Part of a small language model's weights.
Size: width 224, 4 heads of 64, vocabulary 1024.
Architecture: RMSNorm before each block, no biases in attention or MLP.
Each number is 50 + 12 x the weight over its row's rms, rounded and kept within 0 to 99. Layers, rows and columns count from 0. The size before them is the row's rms in percent of the matrix's.

# layer 3 attention query, 256x224, rms 0.0484, rows 80-127, columns 112-167
084:34 37 57 55 63 49 50 50 67 35 45 65 25 43 71 39 57 68 49 52 49 44 35 55 49 44 52 46 63 69 66 56 43 68 78 52 46 32 46 32 60 44 57 52 48 25 53 45 41 45 53 29 48 56 43 48
102:67 52 44 41 49 56 76 60 68 47 62 41 44 51 25 67 44 52 42 39 45 47 25 49 67 48 42 41 38 29 57 41 47 39 39 47 48 41 59 33 52 79 76 44 53 58 40 41 54 28 42 42 41 51 54 45
086:71 33 19 30 46 53 46 39 45 52 66 51 50 68 44 59 61 48 40 56 70 48 58 59 61 48 60 53 51 42 34 22 42 40 36 40 50 21 41 66 44 59 54 53 60 60 61 66 42 64 29 45 47 46 53 43
116:79 44 34 22 57 49 55 65 60 61 54 60 33 54 40 59 48 48 55 51 60 38 52 64 58 53 39 53 48 16 46 26 32 25 46 39 48 52 57 46 46 84 66 35 44 58 48 38 66 43 45 43 45 34 53 45
089:53 54 45 49 43 36 47 49 47 44 44 37 55 60 47 35 48 52 57 35 42 56 58 41 44 55 43 37 65 57 46 35 52 50 27 48 65 44 39 68 53 35 32 73 60 72 56 60 39 57 35 84 51 70 60 51
106:52 42 57 36 43 53 53 47 42 45 53 63 44 48 52 69 63 48 51 44 44 49 44 43 47 50 49 60 63 35 39 70 32 42 66 41 41 44 49 44 42 52 39 41 40 46 72 57 57 43 57 40 58 26 45 43
092:55 42 42 39 72 44 54 43 64 49 56 42 36 24 50 40 26 50 47 61 54 47 36 72 45 62 59 37 48 43 41 34 55 68 57 47 47 58 53 41 50 50 64 59 41 44 37 48 49 32 40 54 25 54 54 43
098:61 36 25 34 78 55 58 33 59 55 58 45 46 30 55 61 32 40 46 55 60 51 34 62 46 73 42 69 55 38 38 42 61 54 49 47 38 51 53 53 45 55 51 44 27 41 53 48 56 41 56 38 41 22 48 44
091:45 45 60 52 49 38 52 38 61 62 64 47 34 22 59 43 62 46 64 62 47 35 47 67 43 44 75 28 60 54 52 38 47 60 70 52 35 62 32 45 39 52 44 56 42 32 31 45 43 38 44 50 32 62 60 32
087:37 45 71 48 62 50 57 46 61 47 54 37 58 28 62 54 55 50 40 50 32 61 38 52 40 45 57 49 54 52 44 64 62 72 69 61 48 37 50 36 31 53 30 56 38 29 43 54 34 31 76 11 42 37 50 41
090:32 70 67 42 47 46 45 55 33 39 42 61 44 57 59 60 45 45 45 27 50 45 50 38 31 62 45 44 49 51 34 79 64 60 44 53 68 54 71 41 47 33 58 65 52 51 63 50 57 42 65 49 55 28 45 70
087:64 47 36 49 48 43 47 51 49 50 50 71 39 69 48 59 37 48 42 48 62 32 66 60 62 54 45 57 61 38 50 51 28 37 48 45 42 65 64 50 54 53 65 37 49 61 58 44 61 45 31 70 46 45 43 58
091:55 63 56 46 59 41 28 63 61 61 41 74 66 42 65 45 52 35 37 64 47 40 58 59 46 38 38 48 81 53 56 54 33 45 59 65 56 40 57 29 46 57 65 34 30 34 34 32 44 40 69 39 67 45 52 55
092:44 68 44 61 47 55 46 45 45 53 59 60 28 51 75 58 47 53 52 34 62 51 67 55 53 65 48 56 40 46 40 51 39 49 65 47 50 77 59 41 58 40 58 52 58 51 57 52 85 58 40 75 21 48 47 59
086:63 37 47 55 54 54 40 42 61 65 61 62 54 25 46 50 62 45 60 66 53 37 51 57 47 30 47 67 59 40 50 37 34 46 69 46 41 44 45 39 42 61 51 29 35 27 44 43 44 40 64 23 55 42 56 27
088:53 43 51 38 46 48 53 65 56 26 51 37 71 37 34 51 55 59 44 40 24 52 31 47 55 31 50 41 48 52 56 44 65 62 46 72 46 40 29 45 54 54 32 60 48 40 67 58 19 32 64 24 64 65 67 36
108:24 26 43 48 66 46 74 68 49 65 32 45 43 32 54 43 57 33 35 53 54 55 54 52 69 64 46 57 50 50 39 53 41 53 52 36 45 59 52 34 66 39 65 54 40 35 35 39 55 56 66 53 65 31 60 51
098:74 60 63 40 28 63 20 44 54 35 69 49 42 50 31 44 65 46 50 44 41 49 54 71 26 41 60 28 59 52 49 35 37 36 42 66 61 36 40 43 56 58 48 56 53 51 49 59 37 42 22 44 31 65 52 60
093:64 65 51 25 41 52 46 37 66 32 45 53 40 64 33 50 81 24 58 41 36 52 66 58 55 48 53 37 48 44 47 43 32 26 35 60 65 34 60 45 49 63 63 45 50 43 34 44 38 34 33 43 44 53 52 64
087:64 69 76 46 62 58 34 39 46 42 62 55 68 38 63 53 55 66 35 49 52 55 35 50 38 61 64 81 62 41 48 60 51 49 39 43 43 35 43 48 40 43 43 33 49 55 74 50 45 27 39 44 44 61 30 47
081:53 49 73 41 58 62 48 44 35 50 54 62 56 25 58 42 31 63 61 51 56 61 39 63 30 65 66 76 64 55 44 38 69 59 53 55 50 50 44 56 45 35 34 54 48 57 70 64 56 39 53 67 25 58 42 50
080:46 55 56 66 87 35 81 60 31 65 40 44 50 41 60 66 35 67 45 41 65 47 27 73 37 48 38 60 59 47 40 75 49 73 54 49 35 49 50 47 51 50 54 48 26 58 50 35 52 73 75 41 63 47 57 33
084:70 59 47 33 26 40 26 45 73 50 58 53 43 58 49 47 54 31 50 44 35 34 46 19 58 46 56 15 48 33 69 43 59 28 55 61 51 45 61 52 39 59 64 64 56 34 42 45 43 28 43 44 41 51 55 58
083:36 47 31 62 60 64 62 53 37 47 42 56 59 36 52 50 68 53 31 60 56 56 52 49 46 44 54 71 65 57 32 53 35 52 65 37 24 22 54 39 38 38 40 29 43 38 56 52 60 39 50 44 62 35 50 37
086:62 89 63 35 55 51 51 59 50 54 36 57 65 48 64 47 50 50 53 34 57 47 43 59 31 43 42 39 60 26 59 50 51 49 67 63 60 35 50 42 33 58 76 43 36 48 36 39 60 42 60 45 64 45 56 52
084:45 34 46 54 43 61 32 34 35 56 51 51 51 61 62 47 60 47 55 74 49 53 44 30 51 53 77 59 50 75 51 49 60 47 61 57 57 56 49 57 54 37 29 56 54 35 45 58 44 62 46 58 49 61 36 66
089:40 50 52 62 59 47 70 69 48 57 43 41 48 49 50 54 26 61 34 62 43 66 43 41 57 61 45 50 65 57 51 64 45 65 46 36 45 48 53 64 63 36 44 47 71 77 52 44 40 72 57 69 52 60 61 45
105:51 77 50 35 61 55 40 61 58 81 35 51 49 33 81 54 55 38 45 60 44 49 40 31 54 80 51 42 64 48 44 57 77 44 58 59 53 61 50 58 37 49 66 44 46 44 22 46 58 50 63 54 55 23 59 57
084:40 41 50 43 48 62 45 41 40 51 49 50 55 51 66 44 50 66 53 64 54 56 74 57 61 60 77 65 49 72 52 57 57 69 53 55 56 59 42 57 67 37 17 57 64 52 53 63 44 62 42 64 51 59 44 53
089:69 68 52 30 24 41 46 43 51 65 60 51 35 61 41 33 69 40 52 35 53 48 50 66 62 24 50 29 45 39 44 39 27 28 49 51 51 49 44 28 40 64 62 57 41 46 42 55 53 42 31 54 39 63 69 53
079:46 63 66 76 67 56 38 49 56 35 36 56 54 40 69 42 48 64 42 61 41 51 41 56 50 43 54 54 55 68 56 80 41 60 57 64 54 47 45 45 57 48 49 34 64 43 35 40 46 59 56 45 36 74 45 56
092:56 74 44 53 45 32 48 42 44 55 37 61 55 62 53 79 34 35 38 51 40 36 86 61 46 39 41 45 56 30 25 52 60 31 44 63 49 86 43 56 34 60 56 60 50 72 58 55 50 37 46 50 31 46 53 49
084:49 46 60 43 64 57 46 58 69 35 45 64 52 29 56 32 42 51 57 52 46 50 41 36 27 50 48 68 41 42 55 66 39 70 64 55 50 39 61 27 56 52 52 26 36 30 55 48 63 33 54 50 41 44 56 50
089:40 43 54 47 65 50 35 33 50 57 55 49 47 34 53 26 60 60 59 66 41 51 38 25 27 78 59 53 54 53 67 72 54 74 67 55 50 42 51 40 47 45 43 52 42 29 58 58 41 59 60 46 66 50 54 53
087:35 49 68 60 48 52 36 36 43 56 45 52 52 54 58 29 57 56 67 61 56 45 47 55 53 48 76 41 52 82 57 57 65 57 51 57 53 60 50 33 56 23 46 57 41 36 42 46 46 48 65 47 62 66 55 54
073:47 36 47 38 50 61 27 31 47 55 53 58 54 44 66 39 58 44 65 64 80 45 66 56 56 60 77 59 49 59 46 35 51 58 82 50 41 59 45 49 52 37 55 52 40 35 52 50 52 54 55 40 56 57 56 56
089:49 72 53 56 50 40 70 57 40 60 49 50 50 60 66 65 47 45 41 41 54 46 52 61 57 31 36 45 62 60 43 42 64 32 26 52 50 44 44 64 32 45 40 43 52 53 41 49 55 52 61 55 54 51 57 43
100:44 48 34 48 59 41 25 45 42 63 39 80 41 58 67 50 41 37 49 49 74 28 73 46 49 45 30 56 49 51 43 44 57 41 50 54 47 55 64 48 28 36 61 47 34 44 47 43 57 42 64 40 56 31 38 62
098:62 34 47 42 39 46 63 47 62 33 55 49 53 39 34 30 60 71 71 40 43 52 33 56 39 52 44 53 51 47 38 31 38 56 50 46 50 47 39 72 55 50 38 41 50 46 60 67 34 71 29 56 55 61 63 37
089:31 54 68 60 51 42 38 38 47 47 48 56 55 42 58 40 63 43 39 50 52 46 50 49 42 24 64 27 57 71 50 53 54 59 61 63 48 46 47 36 36 35 51 53 44 29 37 43 34 43 65 31 50 55 54 39
105:54 60 43 44 53 51 45 62 41 58 44 58 50 66 49 67 48 56 54 45 48 50 66 29 49 66 22 74 36 35 53 56 57 43 43 42 50 50 62 55 54 56 56 42 44 51 56 53 56 70 56 54 68 38 43 79
097:31 52 54 39 54 53 41 40 54 52 52 30 54 39 50 51 57 54 59 64 38 43 75 55 52 48 59 47 39 38 57 36 77 64 65 46 38 61 25 59 45 63 40 70 51 46 65 50 29 54 64 28 50 52 52 48
096:37 63 50 58 37 50 39 47 31 54 44 60 27 82 65 46 53 48 49 33 65 41 78 52 60 39 65 38 48 68 50 58 40 34 43 59 51 71 65 44 49 38 59 51 58 61 42 44 76 50 57 80 40 51 35 52
096:58 46 33 55 43 54 41 51 43 50 52 53 48 75 61 55 64 43 30 45 57 55 51 34 69 45 60 39 58 74 52 59 41 36 50 78 53 51 51 42 63 39 46 48 42 47 50 56 59 51 58 55 37 53 48 51
097:59 44 35 56 32 46 53 58 35 46 37 69 44 71 27 54 49 47 52 48 57 46 59 53 54 35 37 56 54 45 45 45 24 21 36 34 51 48 59 56 58 55 60 28 50 66 57 47 54 69 26 67 61 40 41 50
086:56 53 38 54 45 49 53 66 40 41 42 69 28 63 45 60 40 46 51 41 70 41 59 50 53 36 36 62 50 33 38 56 40 23 38 34 57 48 64 59 49 48 55 33 52 76 61 36 70 55 41 56 54 30 37 56
089:46 55 51 63 33 36 41 38 46 38 38 48 36 66 54 41 50 44 36 43 54 43 45 65 51 41 66 15 71 76 55 52 41 52 44 60 60 52 47 53 52 27 54 67 61 61 41 49 45 43 38 75 33 75 51 33
088:36 49 49 41 47 45 21 40 50 69 43 50 50 52 53 46 56 43 60 68 47 30 98 54 62 55 53 44 31 36 58 28 57 44 68 39 34 72 38 42 43 59 53 65 30 39 57 39 46 47 60 37 56 42 47 52
# layer 3 attention key, 256x224, rms 0.0477, rows 80-127, columns 112-167
086:36 36 65 63 55 57 34 54 47 49 40 73 34 40 60 46 44 62 34 59 42 70 59 45 39 57 56 42 51 49 49 45 26 47 44 60 41 54 43 66 44 32 44 53 61 41 66 59 53 42 24 87 36 34 35 37
069:69 44 44 37 38 55 47 51 68 40 37 38 51 52 56 54 40 57 62 52 63 43 54 36 46 73 50 67 28 25 51 40 43 56 56 21 68 34 43 45 40 80 71 38 66 53 46 29 46 50 34 48 56 63 42 56
101:39 49 66 59 36 31 44 52 38 62 47 50 74 49 67 44 47 64 57 43 45 69 36 47 32 56 47 58 50 42 53 35 44 56 52 51 43 17 55 57 21 42 50 39 47 49 51 51 48 54 57 61 66 73 66 37
060:59 49 39 44 53 48 55 51 58 51 47 40 62 55 63 45 38 56 49 48 63 49 47 48 35 58 40 64 40 26 49 33 39 66 66 26 60 33 38 57 33 73 64 36 50 48 44 41 46 61 55 46 72 67 60 56
096:49 45 55 50 63 40 56 50 69 73 71 48 68 53 43 36 56 58 65 44 54 33 51 66 65 50 50 53 57 41 44 34 58 44 48 53 41 58 54 44 53 56 21 48 31 37 46 43 70 43 42 39 57 52 44 46
122:61 37 51 35 37 42 46 55 26 46 51 32 61 42 42 60 56 39 19 57 55 43 53 61 48 35 61 41 49 45 43 56 52 63 62 42 48 44 49 47 53 46 47 66 54 72 58 57 63 56 40 62 40 52 54 48
098:39 43 66 62 67 34 36 45 64 48 45 42 58 45 47 39 33 62 78 64 50 51 58 53 47 53 58 72 54 48 56 50 47 51 57 69 28 59 53 51 58 50 32 49 50 39 67 51 40 39 61 38 42 51 48 50
106:51 54 64 58 50 28 46 50 43 38 48 42 49 40 24 56 47 57 56 53 41 54 48 38 44 44 55 62 45 35 52 65 51 51 58 54 26 33 50 70 38 37 43 43 58 45 57 64 36 46 69 54 51 49 50 44
092:46 52 62 43 61 33 52 54 63 65 51 44 60 41 44 61 45 45 63 80 54 44 58 46 50 44 59 51 59 63 51 45 55 53 61 75 47 77 45 37 52 65 25 51 42 48 71 55 59 40 49 44 36 55 58 45
081:59 45 51 49 48 64 28 52 48 31 49 36 41 41 30 52 61 49 41 65 45 58 44 51 42 54 67 41 53 63 34 63 55 47 51 69 51 34 50 52 71 52 39 52 57 69 53 46 56 60 59 66 29 32 39 53
093:68 45 33 38 66 73 55 48 61 59 52 37 43 45 36 42 59 38 41 40 52 20 52 63 60 49 52 54 55 41 38 67 48 46 49 40 76 51 50 48 68 54 59 66 47 48 32 53 53 67 40 33 50 28 34 61
082:39 52 48 64 46 41 57 48 26 68 35 59 62 56 55 54 38 73 49 33 50 41 60 59 38 35 37 62 28 38 52 58 36 63 59 39 46 54 47 58 35 49 64 62 57 57 49 68 35 45 35 59 58 52 54 48
096:57 70 38 54 37 56 50 42 25 37 59 61 34 68 29 49 35 63 35 51 40 53 51 60 42 32 39 48 39 54 32 73 57 51 55 49 58 21 48 45 68 45 40 33 69 58 34 57 29 66 64 15 42 46 53 59
100:41 53 47 46 62 60 57 50 56 87 46 43 56 41 31 61 45 53 51 40 53 42 49 63 67 59 47 54 41 41 54 61 26 60 39 38 25 75 38 47 38 48 56 65 38 38 70 68 20 39 35 52 58 53 54 60
092:55 58 57 55 34 27 49 31 24 42 62 62 50 55 62 56 31 55 45 60 50 66 51 42 44 20 49 46 46 61 51 44 45 55 52 75 47 43 43 43 51 42 45 38 57 47 70 58 35 53 78 38 40 64 65 54
084:67 34 60 30 48 42 38 67 51 19 48 55 56 37 44 51 59 42 45 66 51 48 33 36 56 63 57 42 62 58 45 28 81 45 55 63 48 46 57 41 38 46 30 39 56 60 56 44 80 43 51 72 30 59 38 50
123:33 57 50 59 63 52 60 62 60 80 43 45 63 52 79 51 58 57 35 47 59 62 46 48 22 50 54 52 46 45 79 61 66 73 68 52 29 43 49 50 32 28 59 47 60 42 33 55 39 53 56 63 62 34 56 48
104:52 39 59 38 48 49 48 57 47 27 40 64 37 36 51 50 52 36 68 43 49 39 30 40 74 62 52 57 53 59 35 54 30 25 43 52 76 48 51 45 70 65 41 53 39 37 70 52 65 39 54 47 49 51 52 44
091:43 39 65 39 47 39 42 67 39 48 36 69 53 49 64 31 51 41 49 41 50 42 31 22 73 70 50 63 59 62 38 38 31 46 48 58 61 48 52 32 65 46 51 34 32 23 56 54 77 48 66 39 68 71 59 45
109:59 49 40 52 40 44 45 29 58 37 58 24 43 60 24 65 50 43 66 60 55 42 56 57 50 43 51 36 43 54 55 41 63 35 32 43 46 44 37 72 41 58 49 68 62 57 48 45 37 63 45 80 24 42 42 48
080:60 58 36 42 41 48 54 36 52 46 57 21 44 54 34 68 45 39 38 56 52 54 77 78 56 58 62 33 50 42 43 44 49 44 35 38 39 55 61 60 34 62 62 62 56 71 50 40 39 39 37 64 32 39 38 57
089:50 62 49 56 43 49 55 54 47 77 60 46 58 41 70 59 45 58 51 58 49 74 42 36 28 37 62 42 40 48 62 54 63 64 57 54 39 61 48 49 41 31 65 66 58 56 45 57 25 58 44 48 46 33 55 53
087:58 70 46 49 63 31 48 41 42 42 39 51 46 57 49 54 47 43 57 44 49 34 59 70 54 70 51 53 53 45 43 36 78 39 46 43 52 64 51 58 49 62 51 49 54 40 58 53 45 60 65 52 54 56 49 52
100:42 34 66 49 39 58 47 39 52 51 72 61 48 51 45 47 50 59 29 44 48 62 45 24 51 45 59 46 55 51 33 63 09 47 40 54 30 50 55 42 50 41 59 34 63 58 42 51 60 31 24 59 45 55 64 37
088:59 25 35 46 28 67 45 38 39 19 51 33 32 81 50 53 63 38 60 53 32 28 52 45 53 48 63 35 50 69 46 49 69 24 47 64 84 33 36 57 66 70 40 61 73 59 62 52 48 66 51 33 25 64 35 62
096:31 78 57 66 66 30 54 70 46 61 46 63 71 47 59 39 52 51 44 45 67 66 47 56 24 53 40 37 50 39 74 55 57 66 58 49 55 32 62 48 36 37 61 65 43 49 37 44 56 49 55 44 70 26 54 44
070:28 32 65 71 45 59 55 51 35 67 48 70 36 57 65 57 57 47 48 41 38 49 51 50 46 31 49 54 61 71 49 55 61 48 55 74 61 61 49 50 74 19 21 56 36 37 63 65 60 62 60 53 45 52 49 46
102:60 64 46 69 43 49 49 63 49 46 51 28 40 68 33 55 64 45 39 46 38 42 64 76 45 29 71 32 56 62 32 71 45 38 58 51 63 45 49 50 71 45 38 47 57 60 43 40 47 79 83 28 37 58 61 48
087:28 73 63 70 55 53 58 66 38 78 58 67 68 31 60 42 49 48 30 44 60 83 47 50 35 50 48 47 57 54 60 60 55 71 58 56 23 51 67 44 47 15 26 51 33 49 42 68 55 47 55 67 66 37 53 37
063:48 54 41 36 53 58 61 54 68 56 57 51 67 53 67 44 35 58 59 56 74 61 51 54 54 67 34 58 39 25 61 38 41 64 50 22 50 34 45 42 38 76 65 35 56 45 37 37 50 35 41 29 70 44 55 51
078:34 62 52 80 48 70 37 39 37 45 59 63 29 53 22 53 49 53 36 49 42 47 54 61 45 39 48 38 41 63 35 70 42 42 25 66 30 55 55 61 49 28 47 57 70 56 48 55 35 45 42 74 34 29 36 45
120:68 44 35 51 58 49 54 37 49 41 34 50 43 64 34 54 63 50 58 54 46 08 69 76 63 47 49 54 50 49 40 56 64 42 54 57 59 69 31 54 62 82 53 70 49 54 50 48 47 78 44 27 39 53 58 59
087:54 45 48 47 50 50 39 42 31 37 46 55 35 31 29 65 35 42 35 61 55 37 45 44 47 45 57 48 49 56 43 68 47 51 45 59 36 61 49 49 71 38 50 58 47 56 72 67 43 50 45 66 30 28 42 58
100:33 67 63 75 46 48 45 49 28 45 49 35 49 29 37 52 34 50 41 44 46 76 48 36 38 42 64 45 45 70 60 71 59 60 53 50 40 44 57 45 70 08 38 64 52 54 56 63 36 65 68 79 39 35 42 53
063:22 72 51 76 63 55 51 45 48 59 57 62 31 48 48 50 64 38 46 45 46 74 60 48 45 31 48 42 58 69 64 59 51 38 49 76 45 62 58 61 57 22 42 47 49 47 41 59 55 40 60 55 52 24 38 56
127:29 66 62 83 48 52 65 34 23 61 62 59 57 51 65 44 42 54 44 37 42 77 44 58 33 38 44 54 53 71 58 63 48 66 49 64 32 50 53 58 33 06 50 54 49 44 52 71 37 51 76 65 63 45 53 51
090:64 55 40 35 56 60 66 67 64 48 42 43 34 63 39 56 72 39 59 51 48 45 58 44 53 58 44 56 43 40 48 43 42 29 53 36 61 39 51 63 34 69 51 22 59 55 23 33 56 61 36 32 60 48 55 47
092:57 66 35 40 56 41 42 46 19 65 38 60 47 47 25 52 55 50 44 40 35 39 61 68 30 32 37 56 49 39 41 64 42 51 51 57 56 48 36 70 38 61 58 55 36 46 39 71 15 65 53 24 63 33 59 59
096:43 37 72 44 48 40 46 46 64 55 63 64 60 41 55 52 43 40 80 61 59 58 35 20 49 68 48 55 60 47 58 30 38 42 43 66 32 60 50 46 54 49 30 55 34 37 69 49 85 32 29 81 44 56 43 39
070:53 41 44 39 49 47 39 55 42 40 43 51 40 52 44 57 60 36 38 74 39 51 51 56 49 50 58 31 66 78 44 66 52 37 49 82 62 52 49 45 65 49 40 50 49 60 47 49 63 43 52 39 26 33 51 49
091:52 65 29 56 47 70 57 38 38 45 57 44 40 44 50 49 51 69 37 18 44 40 51 62 48 44 39 59 39 36 47 55 57 56 41 19 46 43 45 62 39 47 76 51 48 44 30 60 29 69 57 48 62 44 46 57
102:59 56 50 62 55 47 43 43 52 42 54 42 55 45 60 34 45 70 50 60 47 48 47 79 44 44 49 47 63 67 32 36 84 49 46 77 51 60 42 50 42 57 35 60 41 52 59 51 62 81 85 66 47 65 49 49
094:46 55 32 36 65 63 65 54 57 58 41 47 53 59 50 59 68 41 39 38 50 46 61 65 57 52 45 50 55 50 54 63 28 49 52 39 52 57 50 58 41 56 60 52 45 52 40 58 39 44 27 30 68 37 59 53
101:42 49 45 26 52 54 44 68 42 51 40 47 51 59 38 74 71 49 36 49 37 65 38 48 57 53 42 40 46 58 45 73 38 43 55 49 50 13 46 55 34 40 55 38 65 63 42 56 39 40 34 49 52 53 59 45
088:36 37 52 54 33 30 65 49 30 59 44 76 60 66 63 46 41 56 44 29 55 57 55 32 42 28 38 48 39 38 57 46 32 59 50 33 60 36 54 43 42 50 74 51 48 37 47 51 42 39 37 54 74 57 63 45
078:50 46 43 65 34 35 66 53 36 64 39 71 52 55 56 49 42 53 47 25 53 52 60 51 32 28 44 54 39 27 54 46 23 56 48 30 64 47 41 52 49 49 76 57 39 44 48 50 33 51 44 47 71 55 58 50
088:46 39 53 40 62 47 64 63 71 63 30 47 59 61 52 48 54 40 56 62 48 38 56 53 69 61 54 47 55 51 59 55 41 39 52 55 65 66 49 47 63 57 26 53 42 57 41 42 64 38 18 40 50 40 52 47
093:47 64 38 70 47 32 50 31 25 44 52 58 56 48 61 39 42 67 36 46 39 47 62 67 39 31 35 48 55 71 47 56 79 58 51 72 62 63 41 52 41 54 51 65 50 40 58 60 28 66 91 33 58 56 66 61
# layer 3 attention value, 256x224, rms 0.0329, rows 64-78, columns 112-167
075:52 10 55 43 33 66 52 43 52 52 61 47 33 66 58 58 47 51 68 44 68 69 51 39 49 31 36 31 43 49 69 45 75 40 49 40 30 57 50 34 47 52 69 50 33 37 49 51 86 43 50 61 57 38 34 44
080:44 55 49 53 37 64 52 23 60 56 52 42 47 60 52 44 39 50 59 43 51 43 35 13 36 58 42 71 62 44 91 43 48 53 39 56 35 44 48 48 38 49 37 36 56 31 50 64 51 33 29 62 42 37 50 50
081:52 32 39 60 54 61 73 48 47 58 44 31 56 45 48 60 38 37 40 45 56 49 36 41 42 55 29 45 49 55 77 70 65 45 58 51 46 41 46 45 63 50 69 73 37 38 45 42 45 72 52 52 55 41 28 53
078:50 40 43 51 79 67 70 72 62 36 57 46 49 26 53 62 54 51 42 45 45 52 42 29 70 73 40 50 40 50 59 54 70 46 44 52 32 40 36 42 58 54 56 50 56 65 56 38 23 63 65 58 39 44 54 62
076:48 41 62 48 44 37 54 62 50 67 52 34 41 47 48 36 82 40 55 51 62 60 56 53 68 29 49 48 46 37 44 47 40 33 54 34 62 54 59 54 51 45 31 14 58 59 37 48 49 66 53 59 53 53 48 31
082:42 67 46 53 55 69 47 53 27 34 56 63 36 36 34 39 40 69 54 52 70 49 38 43 53 35 41 57 40 51 58 55 60 67 41 42 62 30 64 44 58 43 58 49 74 76 46 48 15 46 48 47 42 53 40 58
089:63 61 59 56 67 56 43 40 65 54 89 46 67 49 35 36 50 56 43 38 61 36 57 51 26 41 49 33 38 47 62 56 46 66 57 29 46 56 39 63 40 45 59 29 33 41 52 49 55 68 70 46 49 39 71 55
101:60 45 44 54 52 39 63 51 59 62 41 55 42 54 53 72 21 49 38 57 54 58 46 50 72 30 32 43 42 59 31 62 38 62 43 54 59 59 29 59 55 47 45 51 35 52 57 67 41 73 54 46 58 66 70 64
079:39 40 62 40 77 51 55 45 36 42 49 66 57 47 49 53 69 51 56 43 39 37 57 70 65 42 44 48 62 55 60 55 43 45 55 59 53 70 45 44 50 55 43 59 39 58 22 32 52 71 45 51 38 53 45 47
087:55 61 63 66 51 51 75 45 55 64 50 63 46 54 35 45 50 61 75 62 57 69 38 66 52 55 55 55 57 51 36 19 45 52 62 64 45 45 71 41 60 46 35 17 45 53 38 59 52 57 65 63 59 56 52 66
098:51 45 61 44 31 28 65 34 43 49 58 50 60 63 49 57 42 39 62 61 56 51 59 55 57 57 60 56 71 52 54 25 36 53 69 59 45 63 37 55 52 47 29 51 41 37 47 64 88 53 37 65 39 66 58 35
096:59 53 42 50 43 34 46 62 42 48 37 48 54 46 48 60 64 49 36 45 36 51 38 52 46 74 52 48 38 51 41 51 49 49 51 51 60 31 51 55 53 49 62 89 56 72 70 32 26 56 45 39 62 64 61 54
081:60 56 35 53 66 52 71 57 47 60 53 53 66 30 52 69 48 39 49 54 31 46 44 52 41 72 44 63 40 52 49 41 54 65 47 72 42 42 55 36 40 52 56 83 35 41 67 46 36 47 34 51 67 41 51 46
082:50 35 68 48 58 20 36 45 22 55 24 36 33 58 54 63 64 37 84 51 58 38 54 55 61 52 49 61 58 47 41 58 51 37 84 40 62 40 52 60 58 51 47 30 57 52 67 49 61 60 54 48 42 50 53 52
081:71 56 33 46 64 64 39 69 48 33 58 54 66 37 43 44 29 85 25 45 47 54 43 66 41 73 54 33 41 47 31 68 53 52 44 58 55 48 46 58 59 50 61 79 46 59 51 51 47 46 47 49 67 55 67 54
# layer 3 attention output (transposed), 256x224, rms 0.0316, rows 64-77, columns 112-167
077:36 62 54 55 61 52 59 47 49 44 49 49 80 26 59 46 50 51 51 52 42 38 51 68 44 57 41 61 57 56 41 60 41 41 48 54 63 37 20 73 57 55 47 63 43 54 42 50 37 45 67 23 50 52 65 37
070:40 61 63 55 82 54 47 73 54 43 50 44 37 53 59 48 56 61 34 48 56 65 45 59 65 44 38 60 37 42 25 58 58 44 38 39 53 23 62 35 47 62 43 55 51 82 54 57 54 58 51 57 51 51 54 43
080:34 70 61 28 50 42 46 48 57 55 54 46 74 36 51 35 56 24 52 53 27 60 57 54 61 34 58 52 38 72 28 57 56 48 48 78 57 47 41 61 67 57 40 56 51 40 50 48 25 59 56 36 62 48 49 60
073:40 47 64 38 46 37 54 43 46 66 45 45 38 39 47 42 62 23 44 66 47 60 50 43 52 42 63 48 52 37 44 74 59 44 42 64 43 54 51 50 53 56 20 37 49 51 50 56 48 41 44 48 47 65 35 65
084:53 42 12 64 46 41 66 40 61 44 40 58 50 53 41 43 40 52 46 45 64 46 51 72 41 67 46 35 65 49 55 15 24 39 51 39 39 51 44 41 56 42 64 62 36 36 51 44 50 36 54 54 52 18 59 31
090:56 47 54 47 57 51 45 64 43 56 45 54 71 61 62 36 52 34 55 40 52 61 50 51 47 67 53 31 51 18 41 38 40 43 59 42 55 52 51 35 47 47 39 43 30 32 50 62 64 61 60 63 47 49 36 40
096:35 44 46 72 49 48 59 48 51 48 42 48 41 47 54 63 55 51 56 65 67 55 56 44 50 34 53 56 53 48 52 52 65 55 36 60 41 43 60 41 57 55 55 75 76 60 54 61 58 47 41 60 46 51 57 54
104:61 57 39 44 20 52 48 36 45 48 73 45 60 62 48 60 67 42 61 51 46 54 48 32 36 49 44 55 23 54 52 54 45 58 45 60 41 48 53 62 48 37 49 37 61 63 49 55 63 62 35 74 42 68 36 78
074:58 61 47 58 33 39 68 50 72 54 58 36 33 61 33 60 36 33 54 66 47 56 50 40 52 52 49 47 36 66 42 44 63 39 51 56 41 67 58 42 40 57 61 44 44 40 60 72 31 42 21 55 64 51 47 40
094:49 52 29 58 30 56 31 48 41 60 42 58 53 79 41 50 56 53 38 47 68 43 54 39 56 64 64 36 59 40 71 47 33 52 45 55 53 41 46 42 55 23 51 56 48 44 62 56 56 65 43 58 48 39 33 38
101:46 64 59 72 56 59 54 53 60 47 51 51 37 55 40 56 59 73 54 48 62 50 48 48 52 46 43 53 37 55 57 52 53 64 41 35 57 44 67 65 41 39 39 23 60 65 63 60 47 46 45 58 55 42 44 51
096:65 53 67 30 34 40 44 51 44 67 54 62 16 63 59 57 43 33 47 50 27 48 47 33 64 32 53 28 36 65 44 55 41 47 46 51 44 73 60 48 71 59 48 27 44 43 32 40 56 43 43 59 45 56 45 50
085:38 56 63 37 32 49 23 53 47 62 52 50 31 55 51 60 67 36 43 60 56 55 46 28 58 17 55 52 44 48 35 77 52 53 48 59 39 65 59 66 55 64 44 29 63 61 46 50 46 61 44 53 55 85 37 63
087:61 58 36 46 44 39 45 52 52 51 57 42 53 36 43 46 53 60 43 32 50 49 61 60 53 65 58 51 51 64 62 30 40 37 57 43 74 62 31 54 43 47 58 43 36 53 74 48 49 45 36 44 54 36 49 50